config = dict(
    hidden_size=128,
    head_dim=64,
    intermediate_size=320,
    norm='layernorm',
    norm_place='pre',
    positions='learned',
    bias='all',
    init_std_qkv=0.0269,
    learning_rate=0.00574,
    decay_fraction=0.707,
)
Each number is 50 + 10 x the weight over the matrix's rms, rounded and kept within 0 to 99. Layers, rows and columns count from 0.

# q: layer 3 attention query, 128x128, rms 0.19, rows 27-53, columns 0-127
# k: layer 3 attention key, 128x128, rms 0.177, rows 27-53, columns 0-127
q27:50 62 45 38 55 51 49 55 56 36 46 52 46 58 54 50 44 38 28 43 52 53 59 58 44 53 68 35 53 64 49 55 50 45 55 45 61 51 52 53 44 48 56 64 36 33 36 30 54 43 55 43 45 38 36 48 53 46 59 41 55 68 60 47 52 51 47 48 52 63 58 65 37 53 55 57 46 70 50 68 45 41 43 53 51 59 66 48 47 51 49 57 51 52 60 52 59 38 44 51 35 46 54 61 53 53 41 48 47 52 64 58 35 65 51 47 58 42 46 54 44 50 44 47 60 45 57 33
k27:28 47 38 65 34 83 60 45 63 40 40 64 53 47 51 55 51 50 55 54 55 58 35 51 61 46 63 49 62 67 59 69 63 42 34 44 48 52 55 39 48 53 62 46 34 59 51 63 42 52 53 51 67 57 53 44 53 56 48 53 50 55 51 45 47 52 45 74 50 62 60 57 48 28 44 49 61 44 52 51 46 39 47 45 54 50 40 53 57 42 31 62 55 60 51 54 48 40 47 35 42 36 62 40 45 55 61 52 24 53 63 49 59 44 52 47 55 53 59 61 47 48 56 63 74 51 44 51
q28:50 71 41 48 39 54 36 49 52 55 46 44 77 51 51 45 54 39 38 48 74 55 44 47 48 44 24 68 37 55 53 51 54 57 66 50 47 40 59 77 44 59 66 60 47 57 52 54 54 65 38 37 36 57 34 28 49 38 38 30 53 50 47 58 51 43 45 59 49 45 60 43 62 63 46 54 57 41 34 57 39 48 58 48 54 69 47 55 57 55 50 47 49 61 48 55 58 46 39 46 67 56 58 56 55 49 58 74 30 43 68 57 56 51 36 49 48 48 47 52 54 41 40 54 58 55 56 46
k28:34 42 53 53 59 70 32 56 53 52 53 37 41 43 42 76 35 55 46 48 48 72 49 53 44 54 52 36 46 53 48 45 50 44 46 48 28 43 39 50 43 58 52 49 66 51 63 53 62 43 56 49 42 53 54 58 53 53 64 47 49 57 80 47 46 49 51 44 69 50 19 54 62 52 65 33 37 44 54 47 53 63 46 47 38 43 45 57 65 52 51 58 61 24 50 44 47 48 50 43 68 36 53 60 46 51 45 47 34 59 61 36 43 58 67 61 62 48 43 53 55 69 41 40 43 62 38 54
q29:56 26 54 44 39 48 54 41 48 39 40 38 41 32 49 31 46 42 49 57 41 37 42 46 35 32 46 42 58 35 41 64 51 55 46 37 57 58 49 44 64 54 46 54 34 49 50 36 54 42 58 47 42 49 59 73 52 53 54 56 46 46 33 52 69 47 43 48 39 42 63 55 27 50 32 55 48 56 61 57 58 26 47 48 58 39 43 37 41 52 44 69 50 54 49 32 50 38 48 41 40 49 59 35 52 31 55 47 38 41 62 48 39 38 38 41 53 40 58 35 42 38 51 54 58 42 53 55
k29:46 46 55 55 39 43 41 25 53 38 42 48 64 61 51 50 53 50 51 62 55 48 44 51 46 37 44 57 54 54 48 60 38 47 58 57 48 42 51 39 40 38 58 55 56 52 30 78 34 45 52 60 34 51 75 47 47 50 63 72 49 37 47 47 55 35 55 69 46 55 58 49 50 49 70 49 49 47 51 31 54 52 67 46 60 66 67 52 55 57 47 43 37 63 45 52 56 55 51 41 55 55 52 38 46 47 57 50 59 52 40 51 50 57 62 46 48 58 60 49 35 50 24 53 33 51 66 53
q30:48 46 44 46 51 59 37 49 41 57 37 49 37 42 49 40 60 43 39 43 43 52 39 53 54 62 32 52 57 43 52 49 47 50 61 56 47 45 61 66 41 36 60 50 53 47 63 34 51 51 48 42 31 54 43 48 43 46 59 46 73 66 51 51 58 56 36 39 47 49 55 51 57 53 53 57 50 42 63 56 52 34 47 51 53 46 37 55 39 50 42 33 46 59 70 45 38 62 44 46 45 66 47 48 69 35 47 56 45 49 65 42 40 49 46 47 50 46 50 48 43 36 48 42 47 58 41 62
k30:43 54 56 54 60 62 51 32 51 36 58 34 52 53 65 55 65 50 55 49 61 57 45 62 42 44 40 26 59 42 29 42 52 56 44 42 40 42 51 53 46 43 55 60 47 59 62 60 42 47 78 47 40 51 46 37 49 51 50 51 46 47 62 57 58 65 63 64 54 45 33 51 40 47 60 47 45 55 29 49 59 30 49 59 62 58 51 46 47 53 53 36 54 36 50 54 52 32 48 42 61 53 44 47 39 46 36 45 40 49 63 37 56 40 39 66 67 58 56 41 52 43 55 43 55 50 50 37
q31:41 48 58 50 36 48 54 45 46 50 52 49 54 48 63 43 30 64 53 58 48 62 51 51 52 34 50 47 58 55 49 54 50 54 51 40 34 51 62 53 46 52 56 46 40 44 61 47 48 53 48 48 43 50 55 58 47 41 43 43 52 37 50 37 40 42 50 31 68 56 45 68 49 43 43 36 51 58 39 45 47 52 48 46 63 63 44 46 40 50 39 58 38 64 62 54 56 38 52 49 60 49 53 61 52 51 54 41 60 60 49 61 44 55 54 34 55 57 44 39 55 40 47 49 35 62 44 52
k31:52 31 27 44 68 67 53 51 58 41 51 42 52 45 37 48 58 53 43 48 50 53 67 40 36 65 45 60 61 60 49 62 42 72 61 56 42 29 33 56 56 62 56 57 62 47 44 51 48 55 68 54 61 57 52 48 68 57 50 54 47 48 51 50 55 57 47 44 66 32 44 49 52 48 51 50 48 45 62 57 63 73 66 58 51 69 66 67 51 56 59 50 40 46 61 53 48 43 58 52 55 40 58 66 50 57 52 39 45 54 62 42 62 62 48 55 57 42 59 58 55 49 44 52 54 41 47 63
q32:47 40 43 50 44 64 46 53 56 60 43 46 53 43 73 51 51 51 60 43 42 49 46 39 37 53 46 56 49 56 49 60 32 49 53 55 54 53 32 47 28 62 50 36 55 58 40 39 48 48 53 48 65 50 54 36 48 51 54 52 47 38 43 69 46 60 52 46 43 41 63 39 58 43 54 60 47 37 65 48 61 60 57 47 39 48 37 48 55 33 52 43 38 55 47 49 56 49 47 35 40 58 60 52 70 57 54 46 51 50 48 33 47 49 59 40 45 51 51 52 51 50 55 41 39 48 35 65
k32:58 27 61 47 50 44 51 57 33 58 58 46 54 44 56 50 55 42 53 42 58 40 40 36 62 39 40 45 37 47 49 42 61 46 45 26 47 52 54 66 54 30 52 68 47 55 56 68 42 62 43 61 52 44 55 44 53 43 79 51 52 71 55 47 74 40 53 31 46 64 63 57 47 54 58 43 47 68 49 60 45 49 55 54 47 48 48 48 28 35 53 33 47 57 56 48 39 43 50 43 46 56 40 55 48 50 51 57 66 49 58 54 49 49 41 51 50 44 52 37 48 47 45 52 59 41 47 51
q33:62 53 67 38 53 61 33 45 42 59 37 40 49 51 51 40 51 54 59 42 49 48 56 30 53 40 68 55 34 44 51 67 46 53 55 49 45 55 47 49 51 52 50 54 44 43 38 71 54 50 58 56 49 32 48 53 67 38 53 60 34 56 58 46 43 41 45 37 55 53 43 42 43 49 47 57 54 54 50 43 34 62 56 47 36 40 51 52 50 60 51 42 51 65 43 36 53 30 50 48 28 42 52 54 53 41 50 47 41 45 56 55 46 52 43 44 52 51 34 54 25 56 34 48 70 51 44 44
k33:52 57 51 49 60 60 48 52 55 62 38 50 55 59 53 50 52 53 34 58 56 66 48 39 57 36 61 55 44 62 63 51 56 48 47 46 40 74 42 69 46 55 54 49 46 75 36 43 45 57 40 47 66 54 53 63 49 65 56 60 36 52 64 59 58 53 42 44 43 50 60 45 64 56 57 73 42 56 58 52 34 65 45 46 34 57 55 43 59 55 35 51 58 68 32 41 58 54 51 54 41 38 51 56 42 57 53 58 57 52 47 42 56 46 49 27 64 58 48 66 36 36 53 43 52 57 45 20
q34:49 58 39 75 52 60 51 54 58 73 41 40 66 42 57 47 46 46 37 29 35 53 51 49 53 43 66 48 45 63 49 57 53 55 33 48 35 55 54 46 54 49 36 44 52 40 49 21 50 57 52 61 46 64 58 56 49 46 58 48 48 55 59 45 41 68 65 53 57 58 36 53 58 65 56 56 54 66 50 54 49 53 47 54 57 44 45 51 45 56 50 28 57 23 61 50 55 28 42 58 53 35 49 44 64 47 32 71 67 60 61 54 65 64 54 58 45 53 24 59 50 52 45 49 28 55 55 57
k34:48 32 71 49 68 61 61 54 40 32 58 45 54 39 55 40 42 50 46 45 55 54 49 60 37 41 37 47 60 53 68 67 40 60 45 50 60 56 25 36 53 63 80 56 48 52 45 28 49 46 53 43 40 64 52 64 64 34 38 67 64 44 38 58 51 35 49 44 55 48 41 48 48 49 37 40 69 58 43 57 54 61 62 51 66 55 40 49 52 53 58 66 29 63 64 42 50 45 51 49 45 58 37 52 45 48 46 49 31 57 58 58 48 36 46 42 64 58 52 63 59 42 59 49 39 50 51 47
q35:52 70 39 58 45 57 43 46 27 52 52 51 59 47 53 43 56 56 45 42 63 56 58 39 46 52 62 57 51 49 44 52 45 57 62 68 48 61 63 51 46 75 31 55 47 46 49 46 62 58 57 61 78 51 70 39 50 44 55 46 53 57 35 52 46 53 40 59 38 47 41 35 50 55 59 52 51 42 57 42 41 55 51 36 47 56 56 63 56 29 45 41 50 43 56 56 54 42 35 39 44 48 57 64 48 63 48 56 63 60 57 55 51 67 52 50 43 58 47 60 59 42 56 50 44 58 49 52
k35:54 43 59 39 49 50 40 70 49 50 54 53 45 41 50 45 59 48 46 56 61 48 49 50 57 38 58 74 52 46 54 58 60 78 49 45 40 54 43 50 56 56 65 67 53 56 66 55 56 40 44 37 47 44 34 64 74 34 50 64 30 60 54 37 57 50 41 57 37 62 35 52 51 51 42 47 46 52 60 48 60 55 52 49 57 36 62 44 39 57 60 43 49 58 43 42 48 32 65 50 53 52 52 48 43 57 63 67 48 56 60 56 54 44 48 40 71 71 38 60 70 47 60 55 62 46 53 44
q36:58 49 62 46 60 60 35 55 48 58 47 46 55 61 49 52 36 50 60 47 35 54 42 49 58 48 36 59 36 60 47 42 56 57 52 46 44 44 58 35 59 60 63 46 60 40 45 51 60 39 47 56 56 50 46 46 74 54 38 68 58 59 52 41 27 43 47 45 36 64 45 58 42 44 60 51 36 54 50 55 22 50 53 39 64 48 56 52 50 39 46 40 60 44 40 67 52 24 44 47 56 45 66 52 54 74 53 50 56 39 43 32 41 53 54 30 50 55 39 54 72 28 45 43 22 38 47 52
k36:54 54 28 45 32 57 42 42 45 55 43 45 44 48 38 37 42 57 33 52 56 48 56 47 51 62 53 51 67 53 57 29 56 60 53 52 49 55 30 73 42 45 59 70 48 47 58 55 56 59 22 40 71 37 42 48 47 59 45 43 54 36 51 50 49 41 45 37 64 36 49 31 50 41 47 52 62 58 34 59 51 62 50 66 50 52 72 44 47 50 57 38 33 34 55 48 45 61 66 57 48 44 49 57 47 39 49 47 51 69 69 76 64 33 55 49 60 42 39 56 53 30 66 70 51 60 39 45
q37:59 52 38 52 39 45 39 38 41 48 64 50 48 59 63 53 55 57 45 59 57 54 55 59 39 49 30 60 54 63 46 55 50 39 43 65 47 48 58 46 47 50 63 56 46 45 49 53 48 43 45 46 59 47 65 55 42 48 61 58 47 55 31 48 47 46 44 48 48 68 46 67 38 40 54 43 62 54 51 35 35 57 52 26 55 50 45 69 49 45 41 69 47 32 48 57 58 31 43 45 56 62 47 59 64 47 56 48 45 54 62 54 47 54 47 35 40 46 48 46 58 44 50 52 45 60 44 57
k37:70 22 42 47 59 44 49 48 64 49 42 56 55 51 24 45 59 58 51 48 50 42 53 45 53 48 65 46 54 40 54 48 50 54 60 31 54 45 47 52 57 44 45 58 36 46 57 42 50 49 39 40 60 38 54 46 52 58 51 62 40 35 55 36 44 54 48 47 59 54 56 39 29 42 52 38 48 48 39 58 64 68 60 47 64 51 51 49 52 67 55 47 55 40 49 43 41 45 63 49 56 56 54 41 46 58 56 40 51 66 56 49 63 60 61 51 46 66 62 57 61 67 45 58 55 47 69 55
q38:54 56 52 47 53 41 65 63 30 55 62 51 28 49 36 64 39 58 50 57 55 47 50 52 58 33 38 52 54 62 66 55 58 64 47 50 49 49 49 54 58 47 52 35 49 58 46 47 40 41 49 59 45 47 59 51 59 52 59 63 65 56 52 59 49 46 58 43 42 44 44 48 55 52 55 56 55 46 53 60 45 33 52 62 53 26 42 44 39 55 46 52 52 31 52 41 50 47 33 48 39 61 55 61 49 48 51 50 50 53 43 47 60 52 39 30 51 51 56 54 78 40 51 39 41 50 55 58
k38:40 46 45 41 40 48 49 66 58 45 38 46 64 40 52 51 41 44 40 40 61 50 59 70 36 39 49 66 63 44 35 25 59 61 40 51 61 50 42 38 55 48 52 46 47 40 60 61 60 41 65 44 67 50 43 39 54 41 60 54 46 41 47 57 67 49 53 50 35 46 47 44 48 45 52 50 47 40 45 65 43 44 58 52 67 57 47 51 55 50 53 49 43 53 56 48 49 69 58 46 57 49 31 45 42 54 55 55 56 52 52 64 52 47 63 62 45 40 36 53 33 36 46 50 31 38 51 49
q39:54 52 50 31 57 39 63 45 65 43 38 51 32 51 54 56 40 53 47 49 47 48 34 56 46 61 49 41 42 40 49 57 61 43 64 66 49 53 48 48 49 51 51 79 48 65 55 51 50 29 56 53 61 52 50 42 69 41 57 38 68 71 51 68 38 48 45 25 57 47 47 39 42 40 52 66 77 45 78 34 38 51 48 44 37 41 49 46 42 51 53 48 45 40 38 56 68 45 53 72 40 61 62 56 45 37 56 33 44 57 48 61 44 41 54 60 60 59 54 60 69 56 58 49 49 63 52 32
k39:52 71 43 58 48 47 52 35 48 41 68 59 77 63 51 33 66 53 55 49 59 44 43 53 48 31 66 30 63 52 53 32 50 52 41 69 53 47 61 47 52 47 51 37 35 43 61 78 64 40 59 46 58 36 59 62 42 43 47 31 37 41 50 39 46 63 45 40 56 40 61 54 48 57 41 51 45 48 46 48 37 56 39 58 51 59 36 47 45 49 42 80 74 47 40 27 37 63 72 34 46 54 57 48 52 43 61 36 37 41 54 49 49 44 51 55 61 55 37 46 45 42 37 61 51 55 54 38
q40:33 44 51 53 48 67 41 37 55 41 35 50 53 57 50 61 51 48 49 44 47 65 51 63 58 64 45 65 56 60 46 40 44 38 55 46 43 46 63 47 54 56 70 66 52 47 50 45 57 55 52 54 73 46 49 35 45 44 49 45 46 43 54 47 33 52 56 51 36 39 52 35 52 30 50 40 54 47 51 43 41 42 55 52 56 45 81 39 52 41 62 43 51 30 23 36 41 51 56 54 62 61 76 24 54 57 38 59 46 61 50 65 63 41 54 53 53 38 49 53 39 49 50 61 52 43 52 62
k40:53 69 51 64 61 51 55 52 43 46 52 40 51 48 28 58 75 69 51 50 35 41 28 44 41 68 56 49 46 44 47 48 22 48 43 38 45 50 55 54 58 62 40 57 46 19 49 43 52 39 23 45 47 45 66 62 48 44 29 49 74 55 44 47 44 53 56 48 58 61 31 56 42 53 54 57 45 46 37 66 38 70 36 54 33 38 63 53 34 69 47 49 61 40 55 46 40 44 55 67 46 48 51 60 46 46 37 50 38 62 53 51 52 49 50 59 41 60 56 38 46 54 41 75 57 55 44 47
q41:44 50 69 66 55 68 61 67 45 54 48 53 59 42 35 54 47 60 43 56 54 46 48 41 49 59 37 45 66 56 59 34 58 56 63 39 65 47 65 56 54 58 46 50 48 50 40 45 35 60 36 48 72 76 47 43 45 51 40 52 53 46 58 52 52 49 59 57 47 49 41 55 55 47 43 50 60 43 54 50 36 45 54 65 53 47 59 44 47 53 54 53 68 53 45 50 39 47 49 38 30 53 43 54 56 36 68 51 49 64 47 73 58 61 45 39 48 46 58 52 38 53 48 46 67 55 65 65
k41:47 43 58 33 47 40 41 68 51 58 33 36 44 61 55 57 46 27 39 57 45 62 56 49 42 39 50 58 45 59 28 44 35 56 51 58 42 39 31 51 57 46 56 37 44 36 73 68 49 42 46 52 44 51 49 46 44 37 72 47 61 56 52 59 48 53 39 47 60 58 52 37 53 53 45 59 51 46 63 74 57 21 48 53 75 39 49 34 51 66 42 56 58 48 55 64 45 54 27 60 53 58 48 52 54 59 45 62 40 29 67 55 54 41 50 52 49 48 44 49 49 51 58 44 46 51 49 47
q42:58 44 50 55 54 57 48 56 47 45 47 65 58 46 51 54 58 33 68 49 48 51 57 59 54 36 45 50 46 56 39 54 51 41 40 54 48 51 47 56 44 56 56 63 49 44 52 57 49 59 53 52 39 55 62 62 55 57 56 55 51 50 50 47 55 53 64 49 46 53 61 60 45 45 30 53 66 53 57 48 47 50 53 52 50 54 32 55 56 46 53 54 49 37 52 55 34 27 52 57 52 51 50 47 49 49 54 46 58 44 50 41 65 58 52 65 47 38 45 55 41 47 35 61 53 46 44 56
k42:49 43 54 50 59 51 47 38 51 52 52 67 42 55 47 51 50 75 62 56 50 63 47 55 50 58 57 49 49 40 55 59 38 47 51 55 62 65 49 49 50 67 55 49 46 48 33 54 41 47 46 46 57 42 43 55 49 46 52 49 59 46 43 51 53 58 53 52 62 53 57 46 53 52 51 41 48 52 45 41 46 74 47 33 50 49 50 52 35 45 71 57 48 47 48 44 59 53 45 60 59 43 52 44 59 54 35 56 56 55 38 56 55 61 48 63 63 58 55 48 51 49 59 56 45 50 59 40
q43:45 61 58 40 56 55 57 42 56 47 34 47 45 56 49 34 62 41 55 57 55 52 48 49 55 48 51 50 50 66 24 55 43 57 50 48 58 44 57 40 50 56 47 47 63 34 50 66 53 55 53 44 53 47 43 43 53 54 54 51 66 47 52 47 44 55 49 50 54 59 55 37 59 57 54 43 48 51 54 58 63 52 62 39 45 57 51 62 50 72 44 65 62 35 58 43 42 49 42 54 66 56 53 40 58 45 48 52 59 64 47 44 64 48 54 29 42 51 58 48 44 55 49 64 62 46 38 54
k43:65 55 44 39 50 56 50 53 49 51 49 40 51 50 41 50 43 53 46 54 46 50 40 50 32 56 44 43 45 39 50 42 46 30 45 45 57 50 51 51 46 48 29 60 46 54 44 43 39 51 48 57 42 36 49 45 68 40 52 40 42 41 42 51 30 35 67 59 48 48 40 42 24 51 43 52 56 60 42 54 46 69 43 40 49 52 56 46 61 55 60 45 54 58 51 62 55 55 52 29 63 56 71 43 46 43 59 39 50 58 38 52 45 55 37 45 70 50 57 65 47 60 37 46 50 52 61 42
q44:45 56 56 57 33 42 45 48 59 56 44 49 54 55 53 56 45 51 43 54 55 48 49 41 39 44 47 67 59 64 52 43 49 48 60 70 62 50 44 57 62 41 54 56 63 61 55 49 47 41 53 50 55 54 56 51 52 55 56 54 50 53 49 50 46 37 55 40 60 38 59 43 58 49 62 47 69 46 43 56 45 57 74 44 32 48 53 44 61 76 51 56 63 38 62 39 43 61 59 63 60 51 44 44 47 43 68 60 46 58 59 56 58 43 60 63 68 62 44 47 58 58 52 74 59 51 49 58
k44:56 54 46 59 52 47 40 50 60 54 57 41 63 63 54 55 54 43 47 47 51 52 51 63 56 52 71 52 36 50 38 47 50 39 48 55 46 57 67 57 50 53 52 53 61 28 44 54 76 50 60 55 28 58 63 43 59 37 49 47 31 46 58 62 38 25 48 44 57 42 65 46 36 61 36 54 47 52 41 55 45 54 58 40 48 42 58 53 54 76 56 59 45 45 37 38 56 54 43 46 49 55 41 51 49 45 48 51 46 56 62 43 45 55 57 52 39 35 50 53 44 48 47 41 54 58 55 41
q45:63 43 52 53 47 38 61 54 57 44 46 37 44 59 47 66 55 37 48 58 57 45 51 54 49 45 47 39 34 58 49 47 56 40 41 66 50 44 54 61 57 44 41 57 43 55 44 48 52 40 58 49 69 59 55 57 59 40 56 44 57 62 60 55 47 54 42 42 57 51 39 39 51 55 46 58 50 55 71 47 52 46 32 46 55 46 61 33 60 48 43 64 40 52 51 47 38 48 51 49 48 45 50 50 39 36 69 53 67 52 42 46 40 46 42 44 53 62 57 62 58 57 51 51 52 53 62 36
k45:44 66 42 47 37 29 56 57 46 31 58 49 55 53 66 39 39 56 55 45 47 54 51 53 62 30 61 45 61 32 53 59 53 50 51 52 47 41 52 45 48 55 52 56 44 53 65 63 50 45 55 42 57 43 66 40 47 45 50 52 27 46 48 40 47 40 44 48 53 41 57 43 48 47 42 59 51 48 67 46 53 52 43 59 48 48 34 54 55 55 49 70 67 60 44 62 41 46 57 45 59 49 47 45 47 47 53 48 55 34 68 67 45 30 38 49 42 38 37 47 37 47 44 48 29 57 59 41
q46:46 59 46 43 49 41 47 46 54 49 51 39 50 62 57 56 43 59 42 53 64 45 48 51 38 55 62 61 36 58 54 63 58 48 50 49 39 55 34 59 61 41 38 67 36 52 38 53 58 43 44 41 30 44 52 41 49 42 55 51 36 43 51 53 53 49 34 65 53 59 51 40 51 48 53 39 50 49 53 37 59 39 55 55 48 45 54 54 59 48 50 59 51 47 42 62 51 29 49 64 48 60 54 56 44 45 47 48 45 62 42 41 50 50 48 47 29 59 46 48 51 36 35 51 48 51 45 54
k46:48 39 38 60 52 44 58 49 44 38 62 48 42 39 44 55 46 44 56 42 49 50 58 57 56 42 58 45 54 36 71 52 63 49 38 40 58 56 57 51 50 50 60 49 57 49 48 52 54 52 53 61 66 40 50 73 53 53 53 57 61 45 51 37 41 54 67 50 49 44 58 62 45 57 62 52 32 41 48 33 31 55 56 43 49 38 36 41 70 63 38 47 62 58 63 63 53 52 59 48 40 40 40 58 46 57 49 45 46 41 38 46 63 51 58 44 54 44 47 69 47 59 45 58 48 52 62 41
q47:61 45 59 48 41 49 49 49 54 67 57 40 45 45 53 52 31 45 54 45 50 51 53 61 40 43 45 47 47 69 46 62 59 55 59 75 65 60 25 36 44 37 48 61 49 70 59 48 38 31 45 51 61 40 42 21 58 64 41 55 43 60 45 61 51 52 35 44 49 54 73 62 37 61 42 61 57 62 54 47 52 48 66 48 53 42 47 54 43 54 53 51 47 56 57 39 40 67 53 47 31 56 55 42 53 20 48 50 65 67 41 49 43 34 51 47 53 45 54 50 51 54 45 57 56 50 50 42
k47:59 47 57 40 58 42 37 50 69 45 54 45 68 70 56 55 47 53 48 45 46 52 47 39 57 42 53 69 49 35 56 72 64 42 36 46 41 58 63 56 50 37 65 62 28 50 60 77 46 54 60 51 22 22 60 47 30 48 40 42 25 45 48 40 54 42 58 59 50 60 63 60 47 61 39 56 44 69 59 44 59 46 43 70 53 60 44 50 65 40 48 48 57 52 62 55 52 56 63 57 48 40 45 51 39 43 56 42 45 44 51 51 47 52 46 58 41 47 67 55 28 50 53 50 54 61 60 34
q48:44 37 34 60 58 50 47 44 50 53 56 54 45 42 45 82 44 48 37 43 38 41 50 50 43 46 53 59 54 42 53 47 60 51 45 57 56 62 45 53 51 62 53 50 37 63 37 36 47 49 49 38 58 37 63 55 34 42 56 58 39 46 28 58 57 51 39 47 59 56 61 59 62 51 34 59 49 63 40 32 51 65 64 59 53 50 46 51 67 63 49 34 45 57 42 39 53 48 55 34 55 68 55 47 55 47 38 36 42 62 41 45 60 42 50 38 62 43 37 49 56 51 46 47 43 45 61 53
k48:62 41 40 46 47 61 34 46 45 50 57 44 48 54 56 40 55 46 50 30 48 28 47 38 55 37 43 54 36 40 48 62 47 56 56 53 53 63 45 46 58 52 58 50 43 56 52 57 52 36 52 43 42 56 62 58 42 62 46 58 61 40 42 27 71 48 71 40 57 56 41 55 50 49 64 41 49 56 34 52 55 61 50 62 59 47 55 56 47 57 69 63 45 61 43 40 51 40 54 47 57 29 49 46 33 55 52 48 63 42 45 45 60 49 50 50 26 51 54 55 37 43 45 63 40 50 50 47
q49:43 46 63 25 64 23 58 20 52 60 69 50 41 57 40 50 50 35 44 44 59 56 74 51 42 72 69 37 58 48 46 49 56 35 60 60 68 33 40 41 51 36 50 49 45 49 49 55 45 42 56 55 61 39 44 40 28 37 55 63 41 59 57 49 52 40 40 39 45 49 47 45 53 41 57 61 41 56 54 44 44 60 63 51 39 43 41 45 46 54 66 63 51 48 47 52 47 44 52 53 55 69 46 59 47 42 31 55 32 50 52 53 41 44 40 48 47 51 80 48 49 63 35 41 65 54 46 42
k49:44 49 39 73 64 54 60 55 60 58 59 56 53 60 57 56 54 42 48 41 55 33 53 53 61 43 54 46 26 32 62 54 61 31 53 58 33 58 66 50 18 45 48 46 31 56 60 56 60 51 41 32 49 31 40 64 43 47 35 35 52 36 53 44 51 75 60 65 57 63 62 51 43 56 52 53 43 46 50 56 39 43 41 46 31 56 52 49 63 71 45 53 59 55 48 51 61 66 34 56 52 37 64 46 53 53 66 29 59 52 35 41 60 33 53 44 28 53 44 50 54 55 50 40 64 42 55 37
q50:56 66 52 47 65 45 27 47 55 55 43 58 49 58 59 53 53 51 51 64 37 50 64 59 47 46 54 54 42 62 39 52 47 44 44 50 53 44 45 36 47 61 33 52 55 52 48 47 55 54 56 53 43 59 34 46 58 39 41 43 54 46 45 54 41 60 54 51 49 23 52 39 43 53 52 66 58 57 52 41 44 51 55 52 49 53 52 48 42 55 55 59 54 35 52 50 44 49 45 43 63 71 52 52 49 61 57 57 60 40 38 46 51 53 50 65 46 64 52 57 49 54 51 52 58 32 40 41
k50:51 70 42 49 45 50 53 52 39 56 76 59 45 47 54 31 42 40 51 45 49 36 43 62 68 52 64 58 40 49 53 50 38 46 49 41 44 64 60 38 49 43 59 60 33 49 40 51 68 48 36 41 56 38 46 59 52 59 52 47 49 68 52 35 47 25 56 53 55 58 57 42 38 37 62 46 54 52 49 70 44 61 62 47 21 70 33 49 41 46 44 68 51 53 48 48 55 33 38 52 43 48 47 58 60 40 56 45 49 59 46 39 47 49 35 42 54 45 51 55 51 50 44 51 46 68 50 45
q51:40 39 30 65 46 48 59 31 35 53 65 52 61 57 55 51 46 33 55 52 55 43 52 45 52 37 39 55 47 29 35 34 46 68 59 56 29 43 65 60 43 41 62 48 46 45 64 69 59 35 49 44 45 64 51 53 49 46 48 47 51 53 52 47 55 45 27 33 47 54 54 26 54 48 35 33 51 45 41 52 55 49 51 38 42 47 42 66 50 45 59 42 49 41 45 47 52 53 47 44 53 62 52 44 50 44 59 48 38 35 51 46 54 49 44 34 55 40 51 40 45 46 66 46 46 59 43 53
k51:57 29 64 48 79 48 31 61 49 51 65 45 59 51 46 62 41 53 51 37 47 61 49 72 46 57 47 30 49 47 52 59 53 56 59 65 62 52 48 49 40 31 47 41 55 60 59 34 48 53 44 45 47 37 66 34 43 57 47 48 33 38 51 74 41 54 37 43 44 41 30 61 40 43 67 56 38 47 33 46 48 71 55 52 68 63 60 60 44 68 65 48 58 48 34 45 46 48 61 52 67 48 68 55 56 50 34 34 45 67 59 56 43 33 35 64 46 61 48 52 60 60 40 40 55 45 42 49
q52:55 61 45 39 47 57 62 54 63 38 82 58 52 51 61 68 57 41 55 28 26 53 47 52 56 55 39 65 38 48 60 56 46 47 40 42 53 60 57 37 38 44 59 45 50 54 51 59 37 42 50 56 39 38 65 60 53 50 51 66 71 40 52 53 73 52 46 48 44 48 52 56 54 50 50 47 36 50 54 39 52 60 39 61 51 57 40 57 43 24 48 39 57 37 70 37 49 26 44 38 61 32 53 41 45 54 36 37 61 56 49 41 41 47 71 50 54 60 65 37 46 57 56 55 51 53 37 49
k52:57 47 48 57 46 51 68 35 44 61 47 62 53 38 37 56 43 61 36 46 58 46 60 32 61 57 37 45 57 41 42 45 54 49 58 49 80 57 33 45 57 56 47 41 41 55 58 44 13 55 63 50 64 57 33 48 49 57 52 42 45 59 54 49 54 48 45 49 61 59 36 69 51 54 15 50 69 71 53 52 38 56 36 58 56 48 42 47 36 54 67 33 50 52 45 49 47 62 58 53 40 44 49 54 46 49 45 50 72 60 28 54 63 64 43 49 48 43 59 39 35 60 30 69 58 49 28 48
q53:66 48 52 56 52 27 66 31 48 61 59 56 25 36 54 36 34 35 55 40 32 47 45 45 39 47 42 24 47 44 46 51 38 46 37 32 62 38 52 42 43 34 43 63 34 57 55 54 55 52 46 27 53 53 57 46 37 55 44 52 26 52 49 38 54 39 44 51 32 53 57 37 42 33 50 41 55 36 37 46 73 34 52 49 39 43 37 60 31 40 45 43 28 40 42 57 67 38 60 53 46 52 58 47 46 48 50 43 48 54 39 46 52 62 51 56 40 50 62 58 42 50 65 52 48 40 38 54
k53:58 44 63 59 48 61 63 41 56 40 43 50 58 42 50 60 48 45 36 62 53 32 75 65 54 48 32 47 60 36 54 62 40 62 52 39 38 43 62 43 50 31 35 53 53 64 46 65 39 63 50 70 47 29 47 43 28 46 35 39 54 48 45 58 66 58 36 58 44 61 60 49 46 56 54 68 51 49 51 61 40 42 78 30 51 63 54 35 33 55 50 47 72 55 50 40 52 57 47 48 43 72 49 37 54 72 50 74 49 50 42 63 45 52 51 69 47 65 64 45 50 50 39 55 64 45 53 60